{
  "num_key_value_heads": 4,
  "head_dim": 64,
  "intermediate_size": 1536,
  "positions": "learned",
  "bias": "none",
  "tie_word_embeddings": true,
  "beta1": 0.95,
  "decay_fraction": 0.567,
  "decay_shape": "linear",
  "final_lr_fraction": 0.0,
  "max_seq_len": 768,
  "train_tokens": 1010000000,
  "max_steps": 3997
}
Each number is 128 + 32 x the weight over its row's rms, rounded and kept within 0 to 255. Layers, rows and columns count from 0. Numbers have three digits each. The size before them is the row's rms in percent of the matrix's.

# layer 6 attention query, 256x384, rms 0.208, rows 65-141, columns 192-239
090:128082128109169111094140133082149087079111158165178153146078095155102163091167146132138157151095182116102134140090140140139133131127160139107127
095:152067120083155100186151148067130117114155079174170108127163131150149140114214125101101160125133175103137094127185088211162105093118151161114197
099:126151171107195132148123158126138105177146141126136141120114121116133108116106110094150162120091165111136102131229104122137116089127104137093169
106:117057080172078115186117140124131119066074154118131126150110108147100195122146152081155114168133101134126154176128122118149077165102156135102096
092:129087176109125185151136117100116127148157092129131129056148079141115118105180157155136159161167120113162118130063092158174146141122092162054153
101:224132141125114143199138062127119117139097097134138108066112086108149075136161115150161146081115160125171132156128151137121166083137087122092156
058:136067118119136148080139142124096164177175074130171138106147092085147159166095223104097143134095106074120119107110149107137177139071120072160156
113:148118119134138148163115134101111072077157137117129127084138148145122094131111119109133073151135142111096111142177123129094068163138119145116157
091:083118083143135127142149114144105098073123180147161068099099105104096165142097177148100161140128132108142175169145166148148102140074130097142143
105:157121102134092109138217079070164032131137154197099131097129098110087060106113149155127169101157107170118074133147134074112161036166114102159143
108:117120099132110117187164062047124116132116102231128113107131158106104066118177125172071129142134155160122105113158107173116089124142099148083081
086:169078105172123118134125128112082138033115120143118143186088129135114155099156178115124114186124126172082120139124132121125089138094193173120116
092:152122136148085133132128128122150110074105131130088146134070172113115105128151149143114095188162080148119125111044159079111123123159164154077120
088:118170089182068155140158116136103111174140112143174081113136135123052114142116057167049087105123106179136094125083140132115128184164104133154149
089:131127114104153148109097185133111153092127149083070163171159128103139181122068140053163123133122104119093143155156141073114103103121167084110097
078:097077100180132147115146098125170166179137188042144097135120121127114124102092103150161123117127126165186121117158108065133082112155122152207109
086:194069150144147114123150122125141153163092114101173151151127095173087132126163106160150143158103172154176088134070131181184140115136114152115096
102:129088094104068137095111126076078111094117109066146225160089115133128180109131091165191157137135143161089095108123123137148151149108130089133164
087:094138159154183097159110174145132084101129174143106127142152114128144113153139096136157142084095177076177115107143090176160144110128134159108128
072:127131151166113135107156099123155122152135123157113111144145141130124074124133148119122091138140159144144107117085174042088137099134129081178161
108:180108165089154033190064153130125120065122099148168154154119177175191172187118115106114146172128179112119101161139110146160048091138127077127154
094:108156158107097094089121130188134146149147147099113120163129179073169121169076122106166097137129075156089164162113145120123100163109101085171098
108:115075067143068112143096107080137113131161135185120129128139101152098118104163118100128189158155157138132106071107122136076164177188151128099151
102:137169144150098097145145191155088169147114139069079110114106119129161157144092082167130126132140166068167132180173132134143154072106076107126150
096:119184113131150132138134107218129164110179167121113121143133193090056137154132122122095102103101104133162111136149157034104121069147134124156170
115:123165085130117140162124113091150123157136152149145111111139135107093086125146108135070078141154112106097086037129124133101137127204112169134125
084:111125141104141109095066114185112132130124169129104165157129138074179146087101198081145105116144121108066149155088140084114086190118157104141097
082:088175105141167087119116146119176137129142164098120056148152159118128170127093138165174072113072121137132168153146130089160172139126110131203130
103:127115145108136145188124101074149068151098128152133069135163101140144112142093100162152131152098151108115133111203155181108149139135102111148163
093:126116112129127179063126154120126173090167120088143170172145118126191193145053176072188131105104069115072155174155161106110099100105135094105145
098:118090103135073106094207133098181126167157108129129156140141130173093115109186151175163173176151103133138146129095170164128097182074108144167165
152:125099133190207107075132140118117130129138129086140174177121111181157190143142218133158169096105134133138150136147129138143170091086115123098178
089:132095109134066126151073081102067122081109133114089144139103119094120162147137139098087141198086108154146180089101146148141099174114108162079065
080:120116038181110174102128147146125174185174154116106121133121093095088099070105190143137146094151060195143144112116121097110105186147108166198087
098:147127151091078097198143125111138064118119085158144157118125128110119066143138057172128129081118091169122128105138165144112112165098117116147164
100:126069150093194098135103163152107235090141135103176175158134124154101222146159100073190149125088151097119137170143123181175093072152148075116164
116:090105139094186157112138160142090146099159173065117152200134114133158170122098111096156145107128118143103101132143147157180130084150142137111134
082:133118100131117070136085141163144047072124091169130123148091168153125110110220107176163165150170162154111086130183093151119193125147174140138159
090:160144113146167093134165121187109136127100146158144111133101146078112097130166167224041108166141126164109073064072157113124187096155101119108092
089:172092107172059109146126082102106137125088141147129129131152151139127019138174103190101107065158085198048155113085164146093112121162159127159102
101:138112099133112096116109117175136079045121110096143129185067149139120159167134143152135147196131134080077143058116151154199129185101114119092145
091:093054077093145172088122123130093175146199090066102133151156098169173133149092189115156147087090140092147168090119145105109175154108109116174112
094:161074086076100069126084116121081130091120098086118146157133144127122147105113161074135145183120082087115145128111203125163131151126128127072126
099:172110072152131086177125150116100081147140106161196119075133132136107126102124119122135176149119194121123086108087120198139133151154067139112170
094:127104105130134093126125115105162140081179171100122213112192113101130112142133148073136068143099076131101105120135137145141136127175130081105094
103:153061085115125157075188152110134091112127095124118140106144084156118133144164128146148116121081105127112145162102127118074206106143146110122133
080:118173145092169079132120112165157069122107147142137084101144194098164121129169146161073083123145095160099090097121194145138164098133160095145158
075:105124139115087128129095113171132082118110157126116141116096144108112083105156151138087115184130138128132090058089142161173123167153144130148126
098:124113100114131124113135214153147130153159069145139107115099110155133112119141115163133186107132145130147091141125132085110174112100124115110137
092:143179076165150157093172095088110067187132091186130128104146158132156057077106151160145100152170106126123110148057146093090146086150059166123120
085:152175108176172130115163127161141141144183110168173124090155124112126076172143085119105122083103149114154142143122128114104166068111096137109181
085:149139144126085181123156103120125137203138133108091144165110123120109165117084079122155113103128072114116159136096148142098110120119108150141050
179:137150080092100162156159114126132088143131148177097082078172138101056057107086118148067109173164102135184106139098111132119101171177127148145088
087:108164136177053154148154118118138137190135121109084133133129149152124111103070061091160137101103076149142146137046137131122111159142096117153125
097:066138107156137170121155122204201106120132169184138093142195142074120095134108100095106136087136134108118148120130151092129118117127135141143114
101:148123090120162139184135123138114175136136179195119169130156152151135135137117103106122135108124162121132099147088112220150141087107140107065132
112:105085170112169106129152128120122092122082147132147123118112096180159121149115086157132158120180118107113106158129094206211129127124140149154095
104:118155182110158121146125119114077135128100138077096075165129120143161216148102056126118053114116177126155116125160099163152122112119109151109170
099:083108132154131163123067137155104131114102185109135178187133132136136181137131123108147094153125132147088113139187077135097076056143145141078108
094:079124090099167198103128132112127169154158138078112075143137087169098130163031125140176177093156086112093219096154155145101174135127159086177116
095:134204083124209121087195145160104108122118095115123128099128166088159039129181110135122057143110146164144140097091144083125113098164102104138169
085:126090129132091097088142121079123073114127085088082131103105104141116114102168128151167071130126137108101133096077119157091134132146128154084100
075:150130124142192127146158073124136096128090144118188125119127118150081121148200149140074087147143150119095104126132109157154108074153139122156162
098:161100153106108096083146100086084110135091101168102145177183117146174103120132171183128107118135141131107084116109121174143132110157154115130127
083:159138146158160124146107099143156174144126104123110125207098145087158101107144120108041093138155174128103075065140127129139132125146117108118112
102:078172114218123168145157115096116118158132138132128145135129173076123016096120084252117161116127105131145151115176086119069152152101090101148091
099:194096070164129087147132147114139160140095136173156120094171133164102172168097165172127160102131136135149127166131093108118154154134147107068127
084:106140095127125175088206144116138115152147115121123073074142146164148178115051147093188104085093091120185150141120127086094147114123117154137135
107:145091135139086131033166094069124189134108114097063147162175154119176130160076149161094076119167090219061115155091133132086101108159148133124129
100:146103127101187165148149095123155139127130184114106106077149117206132122164090181089165103062140089109126122172117139132123164105167113115136153
065:127080170136107099167113137138144114078136111124139144154155174122152093130155146123045168164176176191120155177146108183138077102146136176105045
117:112074087139119115140101151139119171157088148109139171150163131116109117110087057118119125103123206137114145141143085146092094146169109171081108
092:133111083069095141155144154103108051090120148200139113144148145151060055160145130165087136201134106112099159124138166169163170130082162093144162
098:172159139168160107118162097150143149154144144177120113101142143064145101151195157148080083147080147185171126144137162149144136044126123116094186
117:156170158102152121181106150146098138101126117114137096102124086185082149155139151125145146130126134145172167149085137115130134156122153081138127
168:138176154091149111117129133087135111117125066101157111121133058186183162130133139088150143124072092157079129153126108111157182159115139091120164
110:105131147165126092156159150161133137085106168072108153179069137160113130089141097117137157102122124117108151174100150097145105124079094091118129
# layer 6 attention key, 256x384, rms 0.191, rows 65-141, columns 192-239
081:150090171168160121119137134165150098099126118138105174057156112177136158086145140126143112200126124132113121187127113160169140141120143080115160
103:134083142151129106166164147130116127098141180154138130140095197149147123160161177146182127186131115102184093166173162180142137123119118102121159
096:156068174124187148154165114140071094154108131141118153089136197111146203156125155183133153104061152149158167113199148171145141141153087105119159
137:087114157174077137154079133157081160071116112161121121132107139132129155123104143091129113173115086138110180153116107123109139136085180161142153
113:120126110117078101133103131163193080080089160127076103117094099137172102176158094140120126137152176124130124121185149146120140114188076133113148
104:119125078163118145140191079087111105124125108204165126119150102134151071087138119175071209076112153124153118094149146201153152069133127181145124
070:118131073089089152098150141143130098152135131114148087097134168091142138160095100117125169119096056083157101092127127115115178096104105093125164
141:128161111148163154171144161168120099116141134155063118140164148123093159119107150161167100159138179093109061110071167113164210160160176112103110
118:126101115104127154088071161225107093085092135057133134156173126115156163177181133074163098170110133078087135173175136116167076180158111123175101
099:142116077130127187125157129184100150096092169153155140137092175086174092158139148183126204071160133164174105107107131181102152189128115091139114
137:101184117177160125115185137120129122173155136149165110091121131117121102097181097131159115092140153110191103059140138145112181109147138151170136
130:101106144116102155125169096142145140119127163192133101163172193096143122172137152119100165201155065119149149178092085150117077129167183202155123
116:122077105161134144152162066097132124096121128139077091079107114129082083142144118158049121119114096175133149134146132144089146087187158172148155
081:094100092116115124107133197130115143155090154135159072195141155147158116135133107094109164161180120075112122154193167162140079086104178079133090
130:084139125105129129095124154151128168132103159094084188206116159127118160138111135037158134168104118104137108125108147116147099187127112063111115
064:106107119101105108154081140144153091157106134098136063083130113097096112074177163159133183137089106152150133104111116110124167113103092148053123
101:159145148164162113157090113120123163155102164133112183126115100149135123100124111076182160192081173135131168178128087123110179134121096096149117
092:124147126141089104085122133115168125133162151135101210111135181111062169096111126072167121172195122091197123110152167084131158140164085154119133
114:155084150141143145152134156093159111068128132135160063114143175139093092112077141158129109112152105163131130155156161158131128120159136122125101
064:112132165182151114130161082121159163086128123148137130152118148135091099143156104115125114124093203120161115131160055101140117116134161081214167
081:184109118110131092128154101118122158148139199116139111154150148113152110161117115146132066095084084099175155132067103124138159073138048098131166
125:168116148158087184129122137125122148175173055091147166158117151166112099110132134147156063052095089086149148050105114112127146125077154049138130
087:100107057108097137114157130081132160114119125151126098133135167126083062088180109131130167097184152156112127120127141159109115129134146199160138
095:114097142140177116128082129147131111142198107131136114089080138203135135103101113098157151060101061133166148121168115146127203088112053119101152
066:139188177141137120141135156154137099084120170121128142139136098075139153118089087116147085160100117197107125162160110100154159131114156128146157
117:106110087171137151160127142139100139105148150180114160107149154138119102138130185159050132140136134189095125112131148170108137119126150184111167
104:142122102099101141113132056105100137046140108136161133131139206131102144099094159061070140127143156081083101120080123073123121119183105127161122
106:116173155118170081105166136145087095113144112056141161078128163131137126117081135114205084124116130129146102125139100183140128177148108065155131
102:081136178180168074147147157120171020170118086120131107138114111153144134096052065106179146130143133097125154107143161126088089132102153076117164
159:114135131111151121143131122136133120152102116138155139156162149162116169156085138068110196168135081090125146143136086134109075081077125129115127
107:112111118165147121144135121132127093127167136105120172116124127096111090158128139102149177200181156100130139089101132198164154176124069153187106
123:138103178123169074116124131095114114126096066139147152101082130133093124122118112127140096182139127122094147136135057158162143100055149142150140
106:089176149078079119081139137152151125165104190111114164101131129110153118148163166082111094155092082077146174144123103115127118070164111136149123
066:165088152136132103116118155095132177136133130141150126165152103117137075121137163136139111149165168141141121163140166089126092083128140126164129
093:060112094181122109117135120129083107148083159124075104083143118162072148093091120115155133129183099110123130119168151209123172102099134114175120
081:156166078141192129166140155152201192148146128137173114093135153108125169165147138104178091108141136116127105124151115105100129108166089119123143
097:141086169158161119158180141144141147072081121121044140129177145183087114100118146154159105158064165110122091127078119142126130151097177077085144
070:143135078149157125112081180113118180099105060120169090167125158082128169099167108189130110103214170142098093186188072130180129148142197207139106
089:146144121131134172138185148109134129158171140133081104146149139124126078116093116179150120132096128099117109104154131140103179093143118075119118
108:111111118132118179112096115134123162159112114118115125155107065141120127172146117126153094128129098156125133179107125128089128117103111133131127
104:127115117115126127159137135138077182066116101153119148142065154139138130114120167081149058145125120126126203160074081093130097175171135129118101
110:147120113052071179137134146099163117098152122159137128110171118119133088170120159144045184090113137137124152152094113163121090094118146172099163
098:154171160131115134112192130105112172130192064100091111062137104153142170101094147076108112103150097065142172134060105088109172119156159187133138
097:113164091115101149088132126112104096165119157142119094138221136090161066120143158154172151073086185108135101086128166145134128100174102124186119
083:100076130105129082133032186146076172098079132148144170107087151120192106119130117098137156158133106139144068086166148113152098133075161127088214
087:146174084105067205150118134104176184169131134126134049140176129096135130104123067128127143070122099119102077106151145146120166128129157167139125
070:149170052069119126136148155117116141162121146113128065168147165122178104158108087080115120117128077097078104104140183118113147151139122107087076
075:095161091114134170144176143144081150146182111128171112138117166151149047145077133098115129127130149076195111130145150105133159153120129100178141
103:095156121095057143101162145127128055107147145176100103121102138099140084136184187153140178081182136149129074130145120107063127153126113061124125
131:140210180140128098141119142137118146148148094132117103068095153096132099083098085134160107103131135135139116128104158095121192138118130087161158
093:116157146123196083166133134093104101088047103148108174161154093090131099095131084155162109081121174157082119118161103190146112107093140061118091
123:113098135197146154163094122135161164121124105084077147133112112123122108197143090131174112132142171112146195137133081154118112129107143108081109
118:152118104136103160134110129087105211138124141103086101158127137090132096197102130109109190133163105167083113167138127150129126134141116137172159
108:148173147103097140138100136157126146158132171073135074098170119102117070157146107143181135112096115144081161115066213120135078122146113082139076
090:172153153144126177145137166129112103124111157130114102123127182143095145162078103130150124066080152151100118098123155146120087130154170114147191
078:142179154148171089151123143155162120134103115131202153105149125126161190100131100157177111162129103132115159185116115141118104157154161126118104
106:119076103076140199229074125138129142122122126139093081181090118158174148144169114071093091176127145144141113172164117108107155114157141106124146
103:151123142170114131122141124124138125157178167092132120138133145124121173164172111115131121181161113091131086159179130129108128142134086074125104
154:123118161090095121119066170164094150091084146160115147197088137110135164163197156077126106190088147104138144141123099127148113194132142141086104
090:153097130116109133117158175147132089181136119111139095145112119126161177135051068090118120156102090107138110165148147046125119150100148116131169
105:155167115126114136118107129128141133154098139134115157121156150118139100094178090102127090089043183117150151132145083132132210100127153119229122
139:117172131076081138134100129182088147136124114116120096135110096087166107173150167102159069144184102146123153110098151149126178149169075130145105
091:159134117141140156127183142111132147131134140197126153142135142152151112089125133126020149147110137063170136105145131166138151103138193123115127
082:118104103167154079112172160163133128128103195143160121133149117110157102107103050137129155115097130085132137132105144086159152134114112050202150
083:116114125146128156140197072119080194095179177158148125143144167152145117143143099139135133137105152106106144135099109102090142105136117074183108
082:115105082155115092135136111114117074113156129184080110172104190144109110131121118079131155186092159123127150171099171120107072115117151074186082
097:126117174159163112089176176116173155195087078161173109089086146129117125081134111138182133093129144151088104133126097133100096108129090052115149
144:119126135103146124134105142131138102225145170144129095114157126103104180112087090110199100096083096093136170098092169103111139193129099112174130
103:140138133135126114081144129117126163112118143132135123145114165136074030123169151178133093197126134122138092125156112091152150123141119105121105
082:128157158112138118134120149119104175117104140103149147145069113130099090153122154137138162115119138114162095215115163107141075136097168130140124
080:141127192185156146129170074085130167132112145158081199158122138153110112132173187114126089140124190140182137114110109124121065103148124116186195
131:144194162133168137139133074104145147168137114157144147173099172133167140152147102160192121075149172125108099108124126153082092128088064107073177
121:096052152114113164156127153166142155158113117086183176058103084126173153156131141162098170138114062106112182103162160107135117128129114090135155
096:169101146076164051098208135156167125079147141150176124102111187119091127126157115153143072093123128155123116134185069196136151086153115150149112
095:123091118129169086104078124040186147102080098092091175136077053124094136123155188143088079122113115147055143159163135103171121101148099133154120
094:090113137095157107106108140104192154126061095089143119092164099145081142181122157143153074122102089132115154090082128082154122085119129092127157
115:126111112156154107130107111068100221114116136098109160188075099133057130146147086186155157085124166145152114121155123125162130133107196109166114
# layer 6 attention value, 256x384, rms 0.182, rows 64-127, columns 192-239
089:077211131101166148172120122164114124161154112147168116178146147117154166187102136169108140123101165193143117133102109130103110099138079100172101
096:104094150165135106114135132116158081104140138099095138066128130122122100156168080124074147158119115101129158156125144099182152133076147119161172
098:128069078121162098139088224161155160088142158137120146144120116135198160090080162037103198141119156170133161122142145116162077117105192126074107
093:126090180144167131101114135166061147112134142099084151139148187137160191136172159132103127102157138117116142116126109136197131104136090146140115
089:091172102110162134134117135121128066105163170144116088155091133144121128102157128159112181154120071201090127139137154140150089160169145181185121
090:097118069120157182145124151056124154113151132137146111156155122140109151093133116106115139145106113117146089107112196122114210134078090085183180
092:179142109113130133104140045196143156093117047080178120121178102114084126166139130170073146137092156109078117104122114081137136129136150067123130
091:138096080129149110120140118106105139110121115152112137080145167103138166172148126120105121136193140146177141180122156137138148130145107197099153
088:159093125114125111174166143173132143167101132135129126071112139159136127109149146104158144149122118170137126157091065123107173154121135152181155
096:082130092150168051119096134128176171130133111084084153146104148151154148143159136138141158119128164091128090107174100182143086123120154167121158
088:154077060164164131154132131148171160143157164082121105102125096144115075147159134105105126108151112150093108134116109161119099120142173095098071
093:102104129154091135101128139139163135167131134119146083119135134136117130139073156111194139111139116143147176072135133138136059133121149160085132
090:097122108091085192124132129149136162101137090109100129119101129172158144112163139135144103126200147152117116145129080183198074118154114174139176
083:191106112116128177072141089062173140099105138125088122120137073076116142129056089099136168144173181095143136146124152056190128118158080113196141
100:132106110112073123173139119198105137160094166151143145134135110107106143129148143162129142110156107173055108146139112135078159121194122176068072
086:164139149135178130098102069114134091141152118104166108139137189079106034163118054140099138168122135129068098107039179143112166081109147128139115
098:134115118081177105106098137142159147092147207153158092192172185159138130129143110124146182144137159083086115127127134191156123126111146140097173
092:118194101164144132094164204190149132071185161139111140152132133176148182159158151169147121104155154103117152161135154174149162192117139110116142
091:089173127129162115098135120114074166120052147103119109148115112084108150123060180157142128096089149088112113087140073110130153154156121137105123
084:180116083179104172106121112133119143108086124150107131058142084112117123166127125133140117124157090107138177063126093129121081157137097097099113
089:084163087122121159082146158105091147121185136142144087128134138098125172119120167072169185154081120104163123112205153098152134128133109094145119
091:126141116142147095128127135081115122098107137134115144186142126174169162143156072135154131170157177153127131123112094134152071117150166083092129
091:184110121097122176113188130134174163125132129114142173146124110002064124085157142140131106112108128119132118140162186129105105161091112217062141
088:086097123128162089111114116087124136101119167169136097136176123158103170162083142150191112113111164170122127073097104168156125103088119138135151
093:170096111150105144103158116162134184140131123127107121064115097122127093118176154136143093098094079121114062147151121165113162152108115125148162
091:190154091162138119174122105107106129141128146108190128065134146127152144169152163086105135129144163108174145108125198178153132091121152137127115
096:127155106126117144143117126112109102125084111127107132141135137129153141136145125100061153087123192152155208159151143110137131130138117185132158
087:123139164164193088134168127127164110046144111162159119099106166140155130167104145058121122136161152141134143205182199177142095121121181121140088
090:122051087135118198182107106083122112186128148059135159133147113091088084112180122080112130109072117128116161118079125167109151150126153070196142
087:147129143114182111147144150157210121142161193125135107071140100124087132134144115162124109103162147149083087121105133134085149143123110108137170
087:115104098102092133121115171095154091084145157024176193165157119149099172147139052128085126155078152105094159139188172126180120133117141114112070
096:132119153164126088126146137151151101179151156149103095097105121169093100057120190166178077147090126123083084071091048068117110151085144098068098
094:146130157151076194127146183139079148157098140116117136134115133160119114121100169095161109091170156093220142171147136066150082116146145152103129
096:145191174108116053119148155159096174090106080112090088176090119185214154106103161106148182103125092165149123132164132121131087173125129120155082
095:113160160137120049128124126093129162133125200184152081108115194156157142170124101191076131127196161102126152144134120199099173119099157051142178
086:144156120131160177115173124074118097119101064112120094139132060139143194166091123127112076177152129109140118176150151112151117127143149091181132
097:139139119149159116103123094142146127139101141121141156118093124136152103116170091117073131121120143148147108139159148158105148132107114163151149
086:183151114167167144114084105163122102164096078137148121148160107109155111072092139108187134186132088143121121081094134093168096125088155116139132
089:181158151136110158092175120107092132177131097130101078117129077107178173136135144160131092139095117110243121123101161104146160147106101119135136
090:129095220102138186142058116128136111108160095122143135127141108164172106172150184116155093123128098105104144161158137096128118068121153181136144
090:110128181112168077118120181188161182115119148154092139113141139121173153118079106161136152174104092131160141113126120164135116128180155113101119
094:154154116137103107138140081131179092152105112137082114088153152099065137186087148129166132108137087142087142144138116144198198107107101121161129
090:157089105106125053112127118130150167114151114164152094164099170155107169118147138121084177164178129120135143226128091171114187095143152101153135
094:106167114162132104141138084109139163081143118100073137105165140092138161120091150106051164161138138171119139133105083141117084080055153102058177
092:101132118143148117111157112126126129170101069158111142112138135172125179081137118096107104184184124103127104106151126124141141096119136099095101
098:155142167093122133151141118096149153169163102163102086077159169117133048114094138043141122118100049156139108097074100101098173130093126137130194
093:138155106138151125140107092083176107126152146121142097111080116122099094150181180167120138118147072166083149128200149145072092117163062134133133
090:061088149114141165088113102157147131152184114106108169143090129144120137148140096131110124157124170089102080166184111088120078147085068196127146
094:134126112150086060123104159106116115099077120154113108155109133194174148175130143128114124121151098127189167173063095179120173134110106123096153
093:130118101129148104190159152134184150096144239084126152081152211118126109131182109134074083118142097131126131148073105133144057173129143112094141
087:122148149113127126103116105155143110109110105119113145118114096171138096138128138122214116103136066133129164111076105138113170147186143155147124
096:134135148170111132119185122142161119174156140148107141135137108110143051138161133167148109117157078122111100081108142141118138130144058113166103
092:088158115111132112135145148131122136162135148115116147107142101138143140151161099160119116160134093173074140108093148124104133109135108113146121
092:136134115120187205104148143156102154110112145106125148147117114091092174124114162049158121122132146124124144130141088096172112157095155192140118
094:161090108135130103184133114169109101123115120169173135167174126156229115166134062100144112157140193138162096109076145132114137159119170164094159
086:149125163157129094109131121206128146091101119093083101175101098128125119166129119115114136069148144116162123097141101148124175099101138180150142
100:115154119075120185117163136124123220179183101147093087091163068156080110061065121121177151069130130149114091158128089108112105121083066097195161
091:135042123108076174112138185084135144119143185114152135174147105095101079096115147124109149131108128144109158105115126133152144109154133190147124
102:099134128131136112137151117125122120103141156146118106136105084189114099108050150096160129101192139084104111114077110133160106169124121142165161
088:072102133096075119128194095154102144175145123078105159148150139158126135186102117119130154189180124114101136160154061139119127131115122146122107
087:113136121094124137093106105046107199155096139122151058111180132061121141196108126172169168111176130147119135127110069151169161112122164054102110
090:141119096116079168122080170085115131112077109161139153048130136122112112129107103112130068127118126157187109140110148106133132083096116140072139
100:158187090138110098078119160128137094131132077132143137128173155070127096098077144159198111146104122130098143123187162157137162110094060103164136
092:159125126097107158121163132148072150165131101109084124120080126099135189123095113167176091107157104081203167121165127120170123168117135165143076
# layer 6 attention output (transposed), 256x384, rms 0.152, rows 64-127, columns 192-239
096:119163126084057114113083156110142116022139157136129116066117142106103110061125128135158129120134135083109172184110093114099115139124194126095123
091:119113134099162114174123131119090113129130135165164205100091141149072149122153097098123174160159135180137150149132063178149043143092100130051170
099:140104156164093119121124034144106141158133104073130193136072132137116134163096099139118120055168122102135086084144115117112186126116093108173142
095:191132125122154107096193130095141153175100085144114127139142117115126018136130095162077106111137171189160148079091142113102127104130153153118131
083:114080166191158141105089174133116073126129105136076161130148122178129101157118140119191156124135106124123177141159161177129126082129111154132174
091:168162128089077118157129095126177064103083076141123202105128125121170096152072145091101163179164121128139081113138083188127087121125173145080157
090:118118115111107082085076192088111112156076159118091115153117085128164160085127167109168100140139103136117187119131129204154173093090142114119155
089:105152122122111109118152149164133150128177136103082182127158147188104078172147084129138150112128110106152141108042162159138134159168174102146078
084:119110120180183135140078180116133088123150187087110107150105149096139137105127126132130127120119169044117130193134166137090114131126124107096084
099:180044061155082133136119141158097095109112144111131144104127137079074085125111086090129160033100158152097143147133109136138158129112137085129210
086:134171138069152159206123158164135100110116158133109154165161091146103185062089167097170159100103145100156104077149132134159202122110133174121154
092:088183107148112171146125096131085067190130111088127131127081083100108143155126088116077131143133111159153135109103130110113156107101099131079116
090:111136122122143097218134161130088092105140140173146108129132146067136122171077147163080139144120116148115100083130126105080130133154132106110065
084:109086145160157116160096187158073111151110198116122097156156101164142141144158114206102119116115088141110121108145136178142118137160121139035160
102:135177146149170124157140106063162113077112118117112072156115116114129123084149109118149179167139150126090138137121116140198101110082163140142106
085:143102175108108071151110074127175114143125141085069120142158071160137186158117121095184132113098074132177157151134104145155108095139104122168157
096:102078094177072140129120084160129189152124081175129167180137103070103106123114114153128118106166103168174140120129114084115122129152149159138149
091:110095146139142152156087075092093127143147076161144195130097132129098095140111104148094090121134110149099086119166142127146117086164183089127153
089:163114156150151131104099181136137094118166122144122140089060134180114125127187098173136164109175131148075115152143140134165163101124152132173140
083:081132121078178102159106175152065084116184137089130150109144144066135168138132120102128133139121123133130061139117140129105156177125122109084143
088:095074094124137112139102077133103062108084132139119103140097108096083092171117146170075160158164112174086117130144103140146147204109158135109122
082:149105130074123066173135126118125166163133147163143100066173083101157089170111173126068154127080152136088147175143143163123176096086139146122192
095:099161121110074148141096161146138149116169148116124066126119086184146113150077084101114123116142159146172126106131157058146123124186118103139096
088:129142087162140110104163133078142104141122169138119155142133130105144109121149128136119143208143066146172098181148135146109107146107174099157145
087:133084108165105135134123097154125106077132154146079174168079144105134156134139112137069144091115179143132173090159074092160098079128147135101143
091:053116117102128102074201011112115089140100124157065101194156108154173084089074127132161179128176112108118179096142132086106099182098099154126102
099:119122124144119166116145135032149161181150106201142116081108151117072143126128141161149138188163100116143116165098074120125082072101106095105083
084:103140069092064090118103143098074128164127113146135097141145145130077130150189097120141143135101082127086100110104176108166153139132105134183110
079:194141125098154108147129121137180158134130072137122152065148086162197129104120123133173154138158097018156107157142129057122147099149101093090121
082:124043089111099088098095128093111120183102070122107144126161140096148175149146061089149157156047163144123118119175133136169129135135080190108134
087:153114085114119095137159118162163151170097123182145099129109132173144142116141157178142179073132089123187108136163162174051127106059048124115154
091:105147160148148105151118095134083176098109185091116163180162163088103088155147065110153146120146160149134149121195167125174076102149107061183089
092:090093097145138145141108101105136121078158098129126133118179132146147130188178150155166155161177101105158168144107149190136103114108133094071116
094:133124094104124177119155131131078086165189158171130096145139174106068133171146091096112093138156178086128114064110109118133115066108170117073191
101:130071075142121173133091099161089168092121086054138167160088100118128169131130172139152171140116058126107223168128107069130155122088128155117095
093:090053150131074095121092132114137093114085051148117142126163149176107121122181141171124161125078151103163120129093107184086143071156094179120146
096:113107141084130115156100187110103222090124151108110140178118137118133131180128109108141103094102143122103138127154075126140125091140231162070174
081:158090116095090128154124160129115159124171163152105070103193110128101065123139112159093166102128141109156105103159096113047137101167122161145161
087:090162123113092169115130160072140053155169096166134143103105107154101120124052120167122141135158118115056146137168127126133161097139151170098081
092:116107141119134135170137152122128137089130145162133159147110133135135114100107082152108087148141112113151177099071053143132164159166097120094129
085:151087122137127118149124141142128135154163099111109162111144107104156070059173159123132062086158184110098171108158167092103142101144084186065139
088:123137092127114172146059139170123088084159105202157115145145062128226106119166118093088154162109142160131107155109112163097094119124146210096139
087:093127072174085162157094119134121127112169093087126140095074166094162123154155112092162077183108181135120215127135115107159125132128094159124123
092:118160138132133110137102126179135106159052106137106133134120118125187047084138138055117151064162077109121161106079116085097157120168066115140109
087:181147108117073115127137089149073077071090151105152093125159236086098072173140189163138130090086078148077179162156117069153141091094147115117165
102:154147192114121117076095122206119147105114172127146148125125094167133158201137131127103099127138145116181078176147145077116096105168120113147082
093:069034090126082164102099170185152098135124136119083123102131113142102187180048071119156165163105160072145171099117100136137132113113090104149143
088:147056056161125117140225157130090210138062159157171099122129171106136143153134121134142158118115082135135132104136135184144126119130185155119121
090:089154122165170151117133150140168163113177128073111129115053152091152135155087133098134133107095112106141093119106128097077078103127100117167107
094:091119109194143127132150095139128216198089167116102165128143112148147130138066065116167139104121144172151178118094161110096097138136121109098115
087:189135091094153133148085161170152146178143170139118143107177134163121128120142156112110132121117123117130086142111129143113059077158142178060094
092:129113160061196189115095095131103104133140091115125021177187084101164174151076149175095064111086151135192126074109100104130188082135189098086114
090:136096153099130178121094059098121127138181096068117157105129104139142121125115155125160125066132130109204186159094066191163138117115127182119107
094:151152132162128111128173035128120128133190104133153116174126108129173059137143148177076184147103080137139124070141187129181156110159090079133171
096:165169115108104117021155149131167199177088173088091123062127133151117124062116163149150089135136067155089170158131132147121139092157190177127086
081:146133116126178120111098182124087118184039156152190102113152174106123148112085122161156086147149116115107140171103165041097114165158154129150143
089:112069128118095102126066104144106072094180169127160111171083149108164121114152103123139097149119127081105175109191087132148157113113187178079097
091:109145074136150163161117135168107075123094139144152188084091103199077185133137115092139153123098150109152107185168102126095123142116145087120111
102:106195171154128142132100159082192107140121129079151112085138100061130103144165062181147109173080138164131103102131162152117130108090148147128076
090:143149128150149147143128125114120099093084113121168108117118159147218057081198084172159116139086106126112108065072181127176186104153130121070137
087:148099114149133138171147085162085120118172162130112168134085080184063096111110159126158130094045132095141136117129163122153193138144130098173191
092:150138133127100132142161142135125191110130147144139138099124151154136165115109145191137131149140136156118114141116111144130077139117147133186110
099:094127106119127159149150091150148112163123144139116109108051118123081126084184136072106124115129134100197096101109154131126099151161152178162110
098:076136134137169149144095133132141132086109135085151076136142149156139167173151071171040161102105166088160119165131053120108102102151155082126185